{"num_hidden_layers": 8, "hidden_size": 640, "num_attention_heads": 5, "num_key_value_heads": 5, "head_dim": 128, "intermediate_size": 1728, "vocab_size": 32768, "hidden_act": "geglu", "norm": "layernorm", "norm_place": "pre", "norm_eps": 1e-05, "positions": "rope", "rope_theta": 10000.0, "rope_fraction": 1.0, "qk_norm": false, "attn_scale": 0.0884, "bias": "none", "tie_word_embeddings": true, "parallel_block": false, "extras": ["capped logits"], "init": "uniform", "init_std_qkv": 0.0237, "init_std_o": 0.0, "init_std_up": 0.0237, "init_std_down": 0.0, "optimizer": "cautious_adamw", "learning_rate": 0.00055, "beta1": 0.95, "beta2": 0.95, "weight_decay": 0.21, "lr_head": 0.0118, "max_grad_norm": 0.5, "warmup_steps": 251, "schedule": "wsd", "decay_fraction": 0.905, "decay_shape": "linear", "final_lr_fraction": 0.1, "batch_tokens": 131072, "max_seq_len": 512, "doc_mask": true, "train_tokens": 1066000000, "max_steps": 8133, "dataset": "wikipedia_en"}
Each number is 128 + 24 x the weight over its row's rms, rounded and kept within 0 to 255. Layers, rows and columns count from 0. Numbers have three digits each. The size before them is the row's rms in percent of the matrix's.

# layer 5 MLP gate, 1728x640, rms 0.0313, rows 426-455, columns 160-319
095:098134192144121103152141170131119138123114145107138165109159143131122154161137100137092114160120126104129154109120144137131074088145076093097127135139141142114141099122151121134115115116165081141120162109097119110080146144149136138122149117139143164098138117123152139132154117143105138142122178151185148104135113161115122124144159148094138139104196098124110150147106120137145121142119082086144097102091163116066094088153116114138103132094132127148100132120128116114145087105140099
106:132111130141105101114096062094150132152140146162157129170167106136155177147126113095117119096138096131129110119155118123163107124158135145131087112114112157149117158153142142104112145090098126107120089119149127127141123083120161150116132136148124146073135168135140119115167128142128140110154072126160107108137100137120109116111144116148128083138166150126100129103136102170127129151137139179160142182075120091133089161156155101143117135147094193141155166084138182146144143136119133
103:124096108126140112118106104118130118131173110094110122121145153135120152080132114132120134142099108148115128120137119086110132164162111143151142097110138098094158110124097113137155134133130137149133107152093106164132110116094148170134121137131118117175144121121127146166190093120080093093122113129124138124095108183132119107123166139102153096125153131098129117137076130148144150103151086132132148130113142146148103120123067111141137132091079098131120186126147154181142121145111131
102:120151173080160155133128128114109062183153073136154111128110124152151135144103129149149109126157114132096136107119081107149090080061095118160143147118080161099163123126126176104155128100151118126140100154144128119149114150138143185134166097121079112128133111110136119146170075131124105152148099127150105112109135095111145100124139148143113096135129169121116131147140118140121098102118109180162100111166142152134144126131118142104094137081128135135153148112127156107160078128137117
103:145136105152123105133135136133125134159128140125110126113140147133148091121159136135142136082115140125087128103157156140129109149107132120186111123123132073130140169129087127144101155141191115102116128149103067120139133117155145125070073154137137149118125081117150106118139113116100159117101123098132144136138154129068138121104138153105150063064135078110168163164158104150142108109109120083123144115133143132081127137132171088119158130110158137138135129119161137127124163140115105
101:103123099135064095143124146149135098123153135160136152154099144181093152107125138084196126150151104133151126145152164112131124086116150125112147128109111102127116131130091122116145173154151149144123152117105129126099150133173149144087105183131141088139083143135056155123134125146128129148144121082107145111136115103110198105103130116117135105162119114129146076125085176103164107128132133142102182132125140101138120088106117151140148136146107144137140098136145173165118118136146115
102:153114126106107145133146147147143112152107091125065093133170126147106115123090142133144132118172140120127148164138181113093171107121158118069132092098090105098124153165123084088125174087143128131142126149118144170141129146135127125105141117131113148136123134128130112085107139146104147128140111155090137151132105139112110140083117124101103113113115128167089139159139107092111078097145101152145123174119149101097151136140138131126115150115138148084140114152108112126187123147152158
098:128110119138132130155119110107160129163144140168128112149143134123142136110111185166150123173152110081103119140119125126112116138144163118147108100168110121122160168152111155080163122148120153119134114142124132130140115146126116063122157132107107127130121141154129079138131113161124143157151132112157127157127109149150121125120091121133121123129094151134137112108138105092116101136136122119157098128131093144147101123128113138097186126108071179102122148111091120118092129137116120
100:118146133144169113173118145127136131138106114160102115112145120158157146110126137142181120145121119091144129128132180130131149074121163144106163139155108129083104143142122120109137126113127130153085101130142126124142159119122130169122158119105139147138131135148147139131080156120122138139098143154115088108107151085123149151131094107088126113119145074113096131165107147146126123125154115123156130144103128114110136126118077081089136106101142153141123098115100108175132140151094117
100:126137082124095118135098123134087126160152171091178168080093171119068141175118112148163116116093131170127155129149154067134129106101136117102087125103156134152132116146082083130144125156139124124141134124178132129137142121143131095103154149114130106121150134134114097108121118091142129116143112137134120095146119135127134100102158167144083128126122118118132149123150108143143095124150138142165111165105125105114122147161162109158121124116124135140109139064090101116097113119133126
104:130121133166146098128110141154118143105146119136138104138149147133101145153111151120110106176094159166152138127134128116095130129153109157156126097187156138165157139077130131140153132167136122128128106100117090114132131133127121139142114153146124133091139117117147136143136146157143116142113162152143156097149115167135135092148055141155130071146148140147112117092116104131133133135092134146131162108097139133161126101137133157142136115138106112098155093149135107147113130089126150
105:093128115156105117155100147105140128121121153123135131112172163156161165176069109153136107142158098106115116140104176128122136121106100143165138132157153077117154152131098164105081092098166141111104093164123122121145096103122113123125093099156115111164101123194164115130136097139133083160131132137110149116129154093107162118116161128159130115130120156116139118119119133092166097133130150143125171109091121131117132161116126087179142123085100112159144166154094107142124117148072138
101:099115091146159112137126076111202155172132157135143147156172154122102108114133138159171092139107173090129129139084108123131154129128191177096202158129105088098134098121144170145143112103106144149158106098123119094197133116107135121090153116099137080094148082130133103144125169144113143121087093097154141107140129145111150130106090099127130098098158117128134132139119126138172173151120117124151132190106133092139118135077103113159123101074122111121105107103147108136115167078129129
102:095114145117132115176132120111148108148135119165172080110118083128149123109142127121162145183134123135064107125113091114150134112136100146123121124147139091141127129165106134142135136093151141147182108117130126138166148112138168121134129142107088120179120079106143139127163110076159106141118110103132159129134148114116092081120113101125089104135124124125138057110141121120117156161103148095137158142141167184157156133131125150084137136115114048115127119130136101162109136089127098
097:171128087151118107137124128113085082131139149151088158146141117136130121157130064136136084127112106113108135101171160138128174076106125154112143102147147139130066109126122099157134114106096122116107113118141129104091129167129143125121129142150165102130089082154130105118160112109093166115135118120112158151160117137084109088105163108141152126096135095089131131129129119109167090113073164158110072137122167089112149118131134132126072098113092115131133106137153174130104149133114095
100:097109139140161118118074122124139105137085145165108123145107141121101130123120087129120131148183160140130144108104145115100108131146135106108113135108126174121179133149132115085128121068086152159121102106102123110158119136108062130114147124123114114172091124106130128172099122166128078112103156127109109104113135153145115119112125107174137082108116134079161117103088179141137138101161120144138113130133115107143127118132138165118128163098169126144079142159109112120068148121127132
104:107134143132139115073105127122118129124120137099146119173137157072116110136159168140163140136173084140088137108171146133120102131122112139109105137130130157102137132121104140114146147127120113114130161126157079117152157131138092123125152133146154193165142140115075128164161119111125104139091119135097054091126085119112135124124116129121136113101137187180136166160115111112097118123131113163125103149150178172154183117129149119130117115117125123111147148121146150157140120122146146
098:117132134130163124087132130089103119128149079083111117131139137131139095119109129125093141094093136179149116163142145133197132162149125138123153092178107153143131134152133101107188083126132155185124112165129115119122142150156144124095099126117124179073135152149138120085119125103143125111158106139149089117124133141087146146118127135182133119091125140111123126058126128088148166130132115141125176108142129109070166128123131129164101167136158105124137146158151141160127114133133130
100:079140112138083161141137141151100101139141137118138153087171104136137195155093146131162163144106075182126158116116109123144158115116099115128167110122167123115125145152137143130140100120133088104145099114095139113124147153101131128077110140149154130139102146125132165157149119152127113094108127146105134114146137155169162132097123121124149107104126183120114155171161141135149146189117128155159152191128091106138105142089150155130122169120110100135145120106126175106097129165118117
105:143114133128139166152149106097120111121152106183100127154125120122126149168111126110143177125110151139104115148137127106162144121114153162113194117131155135099142126113146157142115121133156140128121088168147074175132146156116095127136129096074119126104122097142076113111144078104135113108148158144133125131147103090086149144133109156130136160114134139089119156091123187112107123105088100132153133114102119142140136118114129159112122115152138085090138127172142118115106136112127144
103:117117088149135184132088156114124142128114119109115157102146093141134128083158119149147114149086114140095148144119083133129098130123159134087148123129127158121143126132155159149119138115100140130089145125146138157128116158149135157102182140119166156065110164148104104133152146080143103119106153089107113102154157119099128116110126139134104156115148146107132130111133103132176113119149130119094143209145145168104104117143086109155146139108147163132154137116170096144143110131115142
098:109129103085147124103095121122126108118134148159106123109106115144110130133116109154166114146133122100129137104138107135141140145090111105122142098139135113071124135092111107121122122121135103128151149122114112115120146167110107089147129108108129142128129137144124169134104126142131157136142148106099135121160108120155101086157104079100136121123129174122177178114114136115136139138100112187110150141120159157120114100097147090148185137131102119119141117135163134173139100111159117
099:122099168128121099167117124106159132115149134109172119092161125153128113120137106096099108131118152102104134173169156112148152121092116153131113130111124128129142141157130098120140142092085151123138150122102147149131113154133108068163117127184131151170147143114091119195126162103092133154136129157118152116095115120096099129065145115127102122163115137118102107110121150134148184090128112104142151143147084153146158116136117135177155083158150113160149109090098108102160147106108135
096:123157144099107151074109140147147097129124093158080131156122125156096091085111151117196066158101126139136177101144147151164139156125136143126123151117114099105130092092111102132085141107090120140124146126164174151149103123112146143157138119129158135136141120106115120188144066140124141089126161107139129082144120119104158131116129113177054100088154154141117092070109101130118174138118109104123136165091100142159153113102139132152105136119094123095130111195110102105147125125116128
095:113056147119097100117100133123114070135156125122167135091082168136088097145160120168134081141102094171127108126145159148084147109114163118138080145096116089125119113120200148187149108149167117149071173122159090129133146155149142147113123117128100138169107150125162133096144143106134133081096115113161094124135137144106140094114158092125125120130128096152118135094109113135118115136200097149117143152157157093106128148136137111127106126124115105103110148146084124114107182125087111
103:099126142119109112071134111133108124116170070120086170145137093121136119162143123107119130125186120148157134158121089122159144141135130073112106127075161091129131132146122073153117165132149159129130081134163132140133123138095146168121108165130083104140151142069146157175134098165128140130157172152109146131159084083131147143107119116135158138162099155098103110148152098118067117138107116153155117130088111127080156166111087124079131109141165120116094135119128168164140106112081123
097:104130117125131075130131130127100140137111099118113123150118135151092122158163149161151100118117085112116163149151095120156150154098107113134117130096113154134121126127108163109141167131119142112146154139155129125154117103117149139146109107184120121123118132098173136154086118179196102124125121104129105148127109145143134114121157158111124181167115090137138069135114126127153166062129116133148161102129098120118142124099064085086141135098152149147165108157120098118162159160136115
100:147122103118138092099124129124080120136146159134145119132178130136110154090131097143173064163166138124154117108156084098128128114115140122120131137123132102149132122121099097143142155154129116128181124129142123124112114134133125139125160143140126175122170130138148150107131130130040093144146106109109116084164127132126137056112119138100175129121116094137109149089089075162142157150150117099156136131133156132143128101096125164143129160104107135145127143170084140137139095144125108
098:109151115102123134106131132117138096151135115117166111123121120121117161156108126155129073114123152073072110150139117110096136117197134122134109147131111137126154179126136131159108155118160120157179117099147139144113137094111126104112128109120137116150142149129119150164176093090111155093170102133125156098151149141151116142090171126125104142083120095107119175148146146122104114127124100095148162177095121117180166154130104156136153081137136114141137135208095088138114160125162087
093:138108141099090144128156133118121120129134137111155121172135144146147174210093100128163145103154150116097152087092190137140109116106118099148127143073111083134102131129137165093141120127152113095120161121124133148128107134118179165149095089140107146125141135185132126159086135102117114138134136138171157110135161165088134133096130125119120126110118108093113115125140137118169136152115102138103141129099134086126118096111112159089102108150115111111143083120116143117129119106122149
# layer 5 MLP up, 1728x640, rms 0.0325, rows 426-454, columns 160-319
095:144147154134130140114146087152116156109099143116078117153158129130109135144114139138131174099124123147113162084110100101164134144118077090111122118112130113096082099150167140142127105117139140156138150125187144163122100160149142138133097173093137159110097117147163099127113148137158162136139153135146109125121115105113094099126145140087156146138089070155157094103152112171173100100097134156136160149160159142117141125132146113108174089115139121118125119150127143127113109135144173
102:119137097139120080128119125120157151089161129153135138076134127154157159139132129130136097125151162106137114152144143150147128129152163092161125135156125098127151108138108144109112127145119146094078123136091172130096139122149113147157119118115114127104149102156152100095117124109179115181116143120154129136136092100115151142184174130151160119081115087150118137079155115113089129072122121147169165161130107119149109172038150134077140150138124108105150101130114151128106177146144115
107:100113101147126133168126106083150042131174155158102099100114128157142130140127179124117141105176123121110099153094127119107122152098102158148143163144154119083130125135138085151125085106131150101127145147175151132144158138157145149101142150109092106173126098096144149156129106128116142105142113174161164150140125089173113164118109140096111165142156096131117107150137164158142150100141111151113142110116103113126125151146090129121147128130147118135154181118118105151122080069158136
103:153108147198142151119128128104134120129101136109134100150122158114156122107114126157149119119152121153116137088125091132104111113113158122130157121126128114146107148136119153096162160135134182090144116145140148148179099154148134149122116127072112122128125077102131104176128107101146114140175111064129124107162125146155152117133131090123147110133103140168093123117129116113129122142171121135109122111123130103140158115137161134161101091156120082123142096123101133139139108111117143
102:115150134117122178158188121138144116104156092135118121104086064109146162140145158161146139125130166124177126089113153131148098119142148139159139164118145122094156148130167146165167079132138139149141120170094083144095145111151102150141121128157143121178123132111119104130128156143103157120163083093128116154128125161081102114114099175133107131105123128103125110147144122113157120187133132142137125091108148092149098139087135163134136125140112158144177160155101164112145120126129127
104:135139119182093074119191138143120099153137119099126160143128141120105155117152130109120164116135160118109098103169137126136127082154139148183148108139109102149149089134171118143099111128135117098117107149140104163100132094159123144144126158110162112128134134138085127164112134112173163141144141150127117165110129147130143106072131130114110108124069116131154092125120104123157105119146135157160115115153105109125119092137113138127186089149111125087131143150135122148103164103168129
104:117115098153186129080110114137109102133117092094087108115136129134114121132142135094159109093128106089135094080135170111160118105153153155118130154113129096148131113156092116125117133131103144124126105109137158121095113109083132139100103097126126150106092155108158115128163120145115149090072158138124141121156189095096135089096153137147150127102112093164128089126095099168157122094157111143149164113135149103102126117163127111116121137138122115095108150106155166182161145124124094
094:128128103126078113111118137133133105156116102093124152120144143147133117130080162169136107106158113114149126116150148133110151149091108149114111129111158127114076116106126145130128106127159087136135142178086145099158149126116136142118104163136144148137084116137098143145136071154150136111084103128179105125131144126110110141123143100128105144106148120159111111103125139091116138134097110136157178125179100183164074116106097131113111110144135141116145094174137103162154128111119125
101:123145113135145112130137119140103134136140127128138149146149100168132103140119093132127167137126099110109111112123108131124104136096111144114130110098115134143078114117130120129092131132109120178173112151096078128114139127167131098119197147138127081140134148166099146136118135082114125147127132138112171160118107158122143091154110162117123130141189103136094103107087124144149116162151122130115116153145130144124146143135162125106159180115131162133185132139088148166115138131065173
103:137152117137172096093119086112098086108105159143146108125114112129135191117136120107111135125114144131104136120111111087108144136117088081132129133109138154141135124095126142104117117131112147107119147139164136101108122179129112101096149117111159094072179123124126123138119129142135161130111135140113164157132129154136163139131157131121124117137128148115108117099107095176156105156137160136129078170093109145165093164115132105107110179143129110175123101083145158108113088159102124
102:098110131129128127107125152150135141129139117100123134129122114099110116154115121140112117094116147081126086159142092131098075127133162127144130142132123143120171126136148088139119167112131106166172105143112145132098147109153105094133101143130121142124143150129147140108156096124150116127113099140124112132094156136150136092206140078114115127103122132117160130175087108157106166156132180133134122163168098184111107124082142150110084129104136106158132115098166120120104126106125100
107:102136128106145144154114162125135144101139129142142097102171068108200124134097145136156128156174123094148163153141147115113124165115128103154147125145095136086141132160090162110136081143122144108106136138092131147107133102165123122127125122164121133158167098144150137144145119083106067170108127125110110127112154114117120084141144088151138102125176162098142110118111128146151139132124118139165159137126139135157137177132145093142142151129088122098128171116140103152118119141096114
101:096124104141156134120091139149119138167118107094149156169144126111093132120130130162137152117160154120147123145107109147068152068119108117123141095149135076129170132151110168128131168155156184147144105117146145081139131131142107099154095163141116165119165119140137140116177137140099142093165126122165110140102120165143146174158116110138089125127113103149174083124155104148133179136154126097111101127128118134142096098081131137121145103102115123139086089099165112153112132119143098
097:107094123127147094129115118136128102110140130072087117154122096133161126180105121141147137110104125146134109089158156108088171100110161104107111129131155124104121101116089161131083120132172107126145128151158092120173117122192149160132142126133133127117149140112138124117102124147118127122123161141117144136177123133152159138186140115145099129144158141153132086127076109116161165154112155151099132164098133119156104110121121145145145130172129134108150146115121114133141078150112171
097:131172122159119112119141135130112089133101172093185131160140157119114130082156149154142153145116134093113129146126103111131102138164116086109125157118130156130123109137120131111123138074127111178129144099134128089122152115163065130125123154103122124125132119123134104113136094087091124131095142167111134127141143125170169116112173137118115125119120082123133142144121132174117121121119086144117092134164099120118123176142102158112146133148130144104130117120165118112133105110162129
098:110172132119116126125136148143101149112162102129117121158141123150183131168121150155095158141113082158096103104134065122139099150136118094126177086161124113148110127106084096125106123121114132123161086108151163085135149114082182118150132157127153141107095130115156153153148106132137116102135099105112143114148125070137117131125148113155131164134133119116076153130087126182163094126146139154107132154122111146145141128128128129139142135105142100120108122139164077137140113142144182
095:128167131108095101151141135186146110146128112124096118137154128121088101118128103097122095126129146110124150098145156152128141151124113114119154091105098114097134088132084091112128136108142191113145151164130128129121116091098099132117118130114182179137126135150109176106134121163115122125138139107163150122154151107126131118115140163119127100147082144138136133089144115106161101127109087150128124145109173091109160091084155110131134133143179098089102088153103103129104128127105136
098:141165113082166114119152127173152102137082167146112109115066127164115084166129089153149121120165090145125129135111136107108135141101129135094168113116148167141111100149179095140110181136139160123103055108148161110126113184132105141170127147132133100097115137117137183113161163129118160157148086129117137107102103127134168124110127140113129123138127115135114096096127133116083103076112118090088112077168153080121119146136114141109174108145122124138139120118113107116129147108138111
100:139108131145151145114188118088116133088108121145106129105159116141159155113136117101137165127109122157155159098080096126140120152130126120069120108092071117123082147145154138082130133142177117112093146106133195144164123164159090169103107129154114169099067107110090128120146160144117143128118128107141140116119150140146119168123127104149131149115103058099131174137105120081099123113118110137093116132169123085124067124119155154116148155143125112134137111160145099102111123136106133
110:099088133132115157157138109103135125143136115139161097138122140106156183085154095130134122138129146104159128137143133147101165108145165088105150118147175132112126115119077133131154173107107147117167152137130121122135107108146109101122123129111126126127065142082113095116120136157164154125132147145102126132135073125175123128125161118138179151101126103144140109140115145113139124160165138102111117143146063086142143151173155140123114144128117131138111107144140080145117105126125131
097:116091131124120127085136118157137135149103091111161126098127105124145109123166116135117110175097170083118137086110102141108118146061159160107134163126107097141139145114171113121098137139113112126137104121121162149113137083085127146129132161120132157140147098139107117183137120124080129102162161108125127152133140105130117124110158130103133120146086103142152125108143092179095151121143096135113162133168122154162096144127112145087103101135148206133140121094129107123141160169140114
094:134163140129137126139170111129115126094130104133084154155128161145102153126181143176137101146135140150138144123174115098123129140089144125110127133108126108101102085150102108142174134128170116140101164132147107115112125166149148134139131144146123174128123157140110159131040113130144131108128113094109102147122164121106123125113108095153143139112175104128135176159122160132113134116124121132121132119112110149136178134149129101152125134118100137132120151150159100133102066135115075
110:108149179124154179067113114134128119110126120132132077186090100125127116130135167169144158142114137108184062144106153111135107134137152080154124115124120161080135115128151103102126117104160078171162179156113173144173104129135133102164119113124139169143145082114151181095139115148167155102142134109160112126131103139150142109085115129105115114148100131114107116133141120134133113117134142119149124119099137126148127118138157124125133139124129142110125115162194136174124106159145165
092:102161145114148115107123130109092104161117112087137121132097146110137163115112176135163125159078116080078092122077159150098122136106102151126118122089090164162135160155137100161112113107165100133142080119118134122123094121120155116130125149141132144134195145146150107159135146144085165147123128084133126107141144109116168124116118139127144135131143108118147155079184095105149147106109107122127136123108126128139096104096121126140085146114136138146121111148098154102147093142143132
098:092129138126094105150120098136099137134110121127131190152154147079144125139117169091127177094159132133124145142098119107142149121054160138145152106127153163109145108056144150099076096166112127117133089130127161114132143154145155103131184118124155153122141089142076149143155096152123165124105109120096165156136115108163150116126129119131139078096132131128097134119121151112143136152108093110163168119101170100120142088189128105130112160130091130156122090109162151136099123096145120
100:186127164095153147106122128147151132133115132138145107121116149116080106097164141108155152155161105087067099166155111122082127124127129090121149151134087100127140168142129083105097152174110190165138119114151118105112163097134135111087101124120138105123096177112120106158124103114134128132163083124082151117134149116108158135133143150101144116113147151085147104122168135083113137090110086154167136134147128103130143125114092148099120134132150116150125138153100148081087153130134147
096:097131109178159137116138097117139126129099087157153099167121119117178135122157107087116102057132166172098096138110138115136137122093160115159183152127133111141163095108091113108134103086119153095119115153117125129138099100141151140167136101163161112172117138154097134153126162144132164125124121116084167143137092103125096054122144119077128091184133160137118135136110109127103116155145149107137125164147119141123116143151112122134118156139150103135163095121101120111138158156092097
098:095122130119107131129145124120128104132071105168091120151110066084072147123164144123166144094134165097108139153112125118117128149121107159093128125097123151111113094169093067179165133133146130134121152117122111162170122127150153120149143093118117116150114131154121107172131106126118123142132121115111104107141139125128109124104133151142122156096154135151133079119119135155081118111125117151123101095136130155120162122112111118154133133146113140173141192090148100110099084148135154
101:129132105150145104105146131114141176086144149096105132143100169139188110108108056100115070095146125117064142131121146128136134150124106130155116187110121115119141187115160116138127147119158113087113139133111193140104086117088154162124093137166079144133123131141115134148108130159105145082111121135110151148129106128106083148135144137136154172107140129151139179129114118181133102127110136146091146114146115106170199141116100116117126140108157145107126118115136171096162107168110150
# layer 5 MLP down (transposed), 1728x640, rms 0.0277, rows 426-454, columns 160-319
098:116121153111141134120112140156167143157125141134147097061110124133158122103146162141129095130120138113182118172145198176125103136112108098131157159129153129133133140127120111087143084146121153141108122110159121134115124070110120134141123140106093149127214098115134138124157133117156115099155109117137160110090104158092082135173166155121090142086141155086115101153135108112134120089103169165123103109147102149110155076164109160131088124126131100089169114082148127113149125125119145
103:133104071128141078144164069147124149135129120072141104137097130115178153140138139122127120102106121127102063130101116128100130111105167133144096144129138116128105128107119105140070129147109146119111125105118135138126143184139135133136152126146166134151151197138145184143098101082133153122111145130157103096111124108128135139130086144101109129132144133104145123143112179135129176132135108143126107089163083142150115146189117154145114124134117114133083150107108113120126126122138141
103:121085115103131136111121103163135107151124129106122145153134158090084131125142135112109171105114141139134135172166127163146095125096103140142088152152153144075134151096109156137182115115145079109188148110122120128148114121130146111100119120129094164127143114066150151104131145121113105126091167126127147149115142145140129154074110119142103174092166103158139120125093124145102114134159138145134124131172087110156131132163142095160154133145121063124101138078081153129124100109184149
100:132090132116114109116114122114089126111122147094128123103120132131130173121130146105120084128079116123161112118132171192074103092125071174096090121097114124120130118123119159149119113105099106104138120101117123087132118092120149133148121131156117098130153106102099164138127081136149113124133129154111139121173142139106105130143155109084112107130150122168133145117108150120107139124117139167138129115148148152111122129135131124095103170168142130135115097106116164172090149123134128
104:138142050141125111077146138106129078125095114120143154182148104156122115137085169138165145146126153160153115164122110126178114124146138139120104160097117093138106129111116109122105149118113106130109132127112177167149127146118115094082130119057128101148127129137125082143114145145164123120120108175109099120122155110137110112128078111180079059143148172130096144107154176143127121102163127106141103098154139157155130144116111142148179148151144109133094084102145087178119093133118100
102:105129118162118141103119120072143139137123091153154142113147098125119103096117151084103112117104134126140101159131121173120122159148118053112115140115106143153142138133140150184112125115116119106177105125148156157146101126108153161144122127071134095138144135134133108121115148132108121142139184142137101130132122130109160133123166102116157145126134137122110127144146161141120130122149128113083158165147141146090092121119189137128160131091141111129090147138113137157114133132102104
105:091129164099082092125129080140152176096110099126157140097155164170111081100104160117111108115131152115106133153126138148128079118134130130128122155128113152108124127099128100080155150124150101138098100123114133098148156085146129152124121088175161117106143126121128159093147102121099140091148116092108122113108141156095139105147111135082146163115123124188119133109152134134122120155119131139147136122108141179133124139093117119163183101162134111092128176089125091126165143096155078
098:152129116088159107104126165108132135113097120165144125155188118156187118148148120086110112087113111183121162152134117078101142122152131141127071148073112132117082156106114125134144122130110113156099125127113122162129149152103123154159134125148122119175141116104161123143160136124131122123172129149093135139122143098143131123122130113118120135147100136134167135118115123129150100075123108125104159143118127097145113111120124130113135154148086122100155156108108079139135116103104129
101:121118143157143137101152118141133143118062118151130181107132077094127169087139077112138132098147171135089132079114140143174084146139131130135133173131134072139150127105110149128131135153134130067108134093179131117136151100184070115120128108115157127164152120173135147096163150159083151130176112131129139138137114141140126137165129126073130147126131119106151171134118123087121109157133118084114160112147111119084112141097145125176168130193115159139117106124100162130131139160125116
101:130128137099170119129140117117109145147151105168098144129147125140152110111148138137097142156127113126110149099119128147148171120079112125111128121173142100115099104096095107090112153116140125102120120122144109130124173131150111149130123145127088132162140094116132142135131136144179104151128107147133120099150146157137103109132128115125147160148175119117090138105163152088100150102087111149089114095135135178102108125141073101117093174100130133109114185133119100135088123159063129
106:136106130134111146117159158193143129107121152122104135175118106116158078133127098122126181143146090126115146141086144096165119137109157122129152104121120136139119106132167125105111116165134145102150105137154179139114080116187105120123063195126123118168109111156066102119149138123111152122129129103090128098152093115128137134126126103159163138127093106128119102129118136112133098117105089117122128085128130115138081126167139119143111107102141131132088108121116142129132133128146128
106:147138163122117146148136153077133122117158155103105159126136147142144106146112109151171142110148138121180117132130128091134150119139129175142133136129155143151127127134133164059132117118086138141126116147089135099129093115122123128138141107110098123104094136135081119112153121163134144115111177149111150132133142097102148075141136138151075129150118130114114146119093150143085085147161134140084178096141117167140130155116127137109147105112123094105145125107142116129116152100117118
103:093138129118147112124121170111159150143088158112075148134118142153131082166153135171162153132099085133136081113087109121108126133124156120168115152130124080143139117133150106141114146119128159098161085131122161156126165130145083128132098110114129141117147133119134157123147108109095102140139164131186152119097123135166142157154137149139140118140164127106121158160093137148112145145116105118175116146127138118142149121115092100168127124128146126124139106098115143110132125154095081
101:134115118089105113150132132136157157117102122159151078131137141097122127135161089125150151144146118128141094126093120097132099123166110126093132121157152132128121155134111144137161115150149136122129099120123137107147068104134115121116106139133149132136167105149187100137149152104150126090124123127156136130094134124150100120123123126099124125148110091122130093120125120103117150106142079105059096106124147141110143133090133126131141128150130128105156123111113074135109133123111091
095:118107103133132117128131134084132140091134115166085125112127107141128092090109143148112168127156170156107094147154142077156126114097125129119148144129155139185160141111142111121147132126147147149118147119151142153112138131131162143128120151141104152133130131119103134120138149110108154144148158119132154079185090149124117142126133135118121102092149129115131117105144117073134123113124102181079131098080101096097119096155116131137117129122112169099152128149073102088183102133137136
100:163125151127139122121163132136113166132117144136121150122121129119124103136170107111120148094123137099099108097109197085103094134115109094146107134094110140125125157110140124112112156105135145110107128139132139128123105128127123113114135110140129126128106116141111152161131128104099142139165134100173149133130133111149109118122145132097114132171156139137141143162118110147173124127171119146111195115123146106114151145110093176131094107151118160109119127152137137163156106187113134
099:122110136158127162137100126108120138121139125110134153102088100119161116147126126144118141097120147103088117143100144245146105120134135165145148131170147147153177124130127127101108119127140130182135112114145142154132122125142099126184165121119160121122133088146125146126093150119165116169130123092062101118096127144182155153154128156132127171131146131081137151115090106141148120172201149075119130124131137158115101155142104111142140109120086096126131149131129126116160134122118140
100:112127116128156133113131110133152150148125115134097118108150108107144134121127125096133121112113078112131138094081135062139105154176139121173125105180142111120150175107132123112124111126123162111127167123095117094137169137151103131137163095106138142171156170147130135157054161157119119110105142139155103141112120106110161118128137117109159138138130133136142135134109100141162126118141110108143164130130095146152143134119129140155102133125133132171099140133140123131131127145096129
101:151152134117087134086122110138115120111165143145135141123119127144094094134166106147082130074102169145120119131111137147114163115123148115163103120140134105133129150125124111149157152169100176157149146123093067120134149074127127125134148123120103138157179143113124168108123162137116133153154094131121128142147112126067130142079094134100151144115145117143076075145102126071095130128121133102104125083104106156139152151154102071102119147123128098124085142172141125176141121103125108
107:138106128094126085114113150130127182124165168121146162112160109118150172133111143144132132096119103143150121122146163121144142125120121133097160114111129130131127114110105143129141169164193166117119127185153101131121142131123112157142131089108144117121153144083093105102125083097150138121178115141121114145129125129135150094140148108101108128128149165105130121093161122134150131127057136140151077125122115154173131118141139112142142143122109090137139118109146156145156135153148129
100:117106143113178129160117145108120134138154133133131114099149104121077138136120122111154144183123121159132174137142092125153089140148068132118125141076134115142095144149148176115177132107147121115135099086148111142100104147127166123122125097105158115120129107109143133104116155129116091088138107157113110139131110126095126163185087102113132129099130154151145117122129131123054103112139139099153121138132142174076141184118084121161138133111108139132099124126152119139087111084078121
095:140125085129127125153154096186113147143123119067119099191144142115133118087097116086119154160116157151120113126164143129166122074167143183124116115137111125115133130147153111152074112121120136135120103126123150155140163107111145157148105158173124114135105142132123125107139152130169109097126141131111121078150153130120136140119131155129168117187146101126081140115111098181129144137097125148146195145126136147125162110132099106112144138116091120141148128152111125136151088133142112
103:118157102159089174147102111152144101118098131143114099150133126126181090138069147136138151113093098140138111111067144123136135145120117098135145097127101086095134095104130109124139153143167143124176143170136201077106131096068109123124159154107156162104119092113121162159092155109119113130118130109141146083162085142109104127127102114099086088107095097139150127173124077161130133146055131148150146115150153106112134123134116081130117127117127113158158151107122103122170163135097106
095:144148053131096075105122136163165143116119110168171111195089109130130133125129132066113143129129117153121161134159102113106154104143119139141100166195115128142114034130078126107140100132085110135160165118118133145155144128140149100157122141125130153169139104084155167134103166133116142124140146117150080124096122145146139140122132103132116141138150131132099113138105123128142118167151120133149135128127126134125177131115080123125118105120131147117139167116123108170114138164129131
089:140161126149149102101146198145159159132143104107125129119134110143082115090166115152139159101139151176124096109180103053117162133111124117147090136111113117128100135190146112126132178072103123153147129144140092161096100123120131116156100104125130120144126130121140108134137110108120136122150131088156135128115135167124130117154174142119139097084111123150149103148128126149128128125133117147120161087137129149135131177121121132093118130112161110097113128113113079125132159127098085
104:154169124110157156116081070132091088162159161142092122126132128152106124143107147118140134105120141113128107138093096088074104098116129111151140108114133173094115092101092152131099142184144112124142137128141134153108121165121116133128126116125119120133153130143133138136119104132124123110134117188123129117085177137104123165171128168154129103148173165104109102133138173100144137151150122148167115102100145098103166149145137124132143127097112099120141107081120151161158155113082089
097:102154134106156139111101137121127114132152125110126121129106141112162101148113163132127131125110151111108109168144122081157108115118091142143125164188084143147099110122145138149152116163142095142105136073140142125106130116105124145139118144157180145105107111157140117079109114097115119141115123102135131129118160119142147125128165083137149141116124124146137110141153145143159181116115123107110131101110112162120134156111178118150141148111108129133117138127126135140155133123145110
102:119110144080123118082119152143180164133129123149143109104151141132111155120105145152115136176085111135120125133157124124086143156146101119147117155081115148134110116120130161099118092139103104112180110120133092092120053111081108103128138112128130127075111135111153102111137130175168085118148088157110145135127107135128094132137103140121099146112121135132099111167137130179164162146093136139132132088160133100132118103137094121081088119123154118123135102112135066105129127111123131
100:100150151161124148119131131142121154154109103165126111109144099137128166104163135148107145105128073139159123136102147205128103131160125095129125118116138097098152110093154127124090144114124138147075114097126133145132080129128131134167142102170122107111110112160134081120143139118138100122100153105134123149134097091151156120141116110110136094143125157153138130136118109132127086069148158139091098122131129153072151122128113098114146128095167116114126108133146106121114133134130145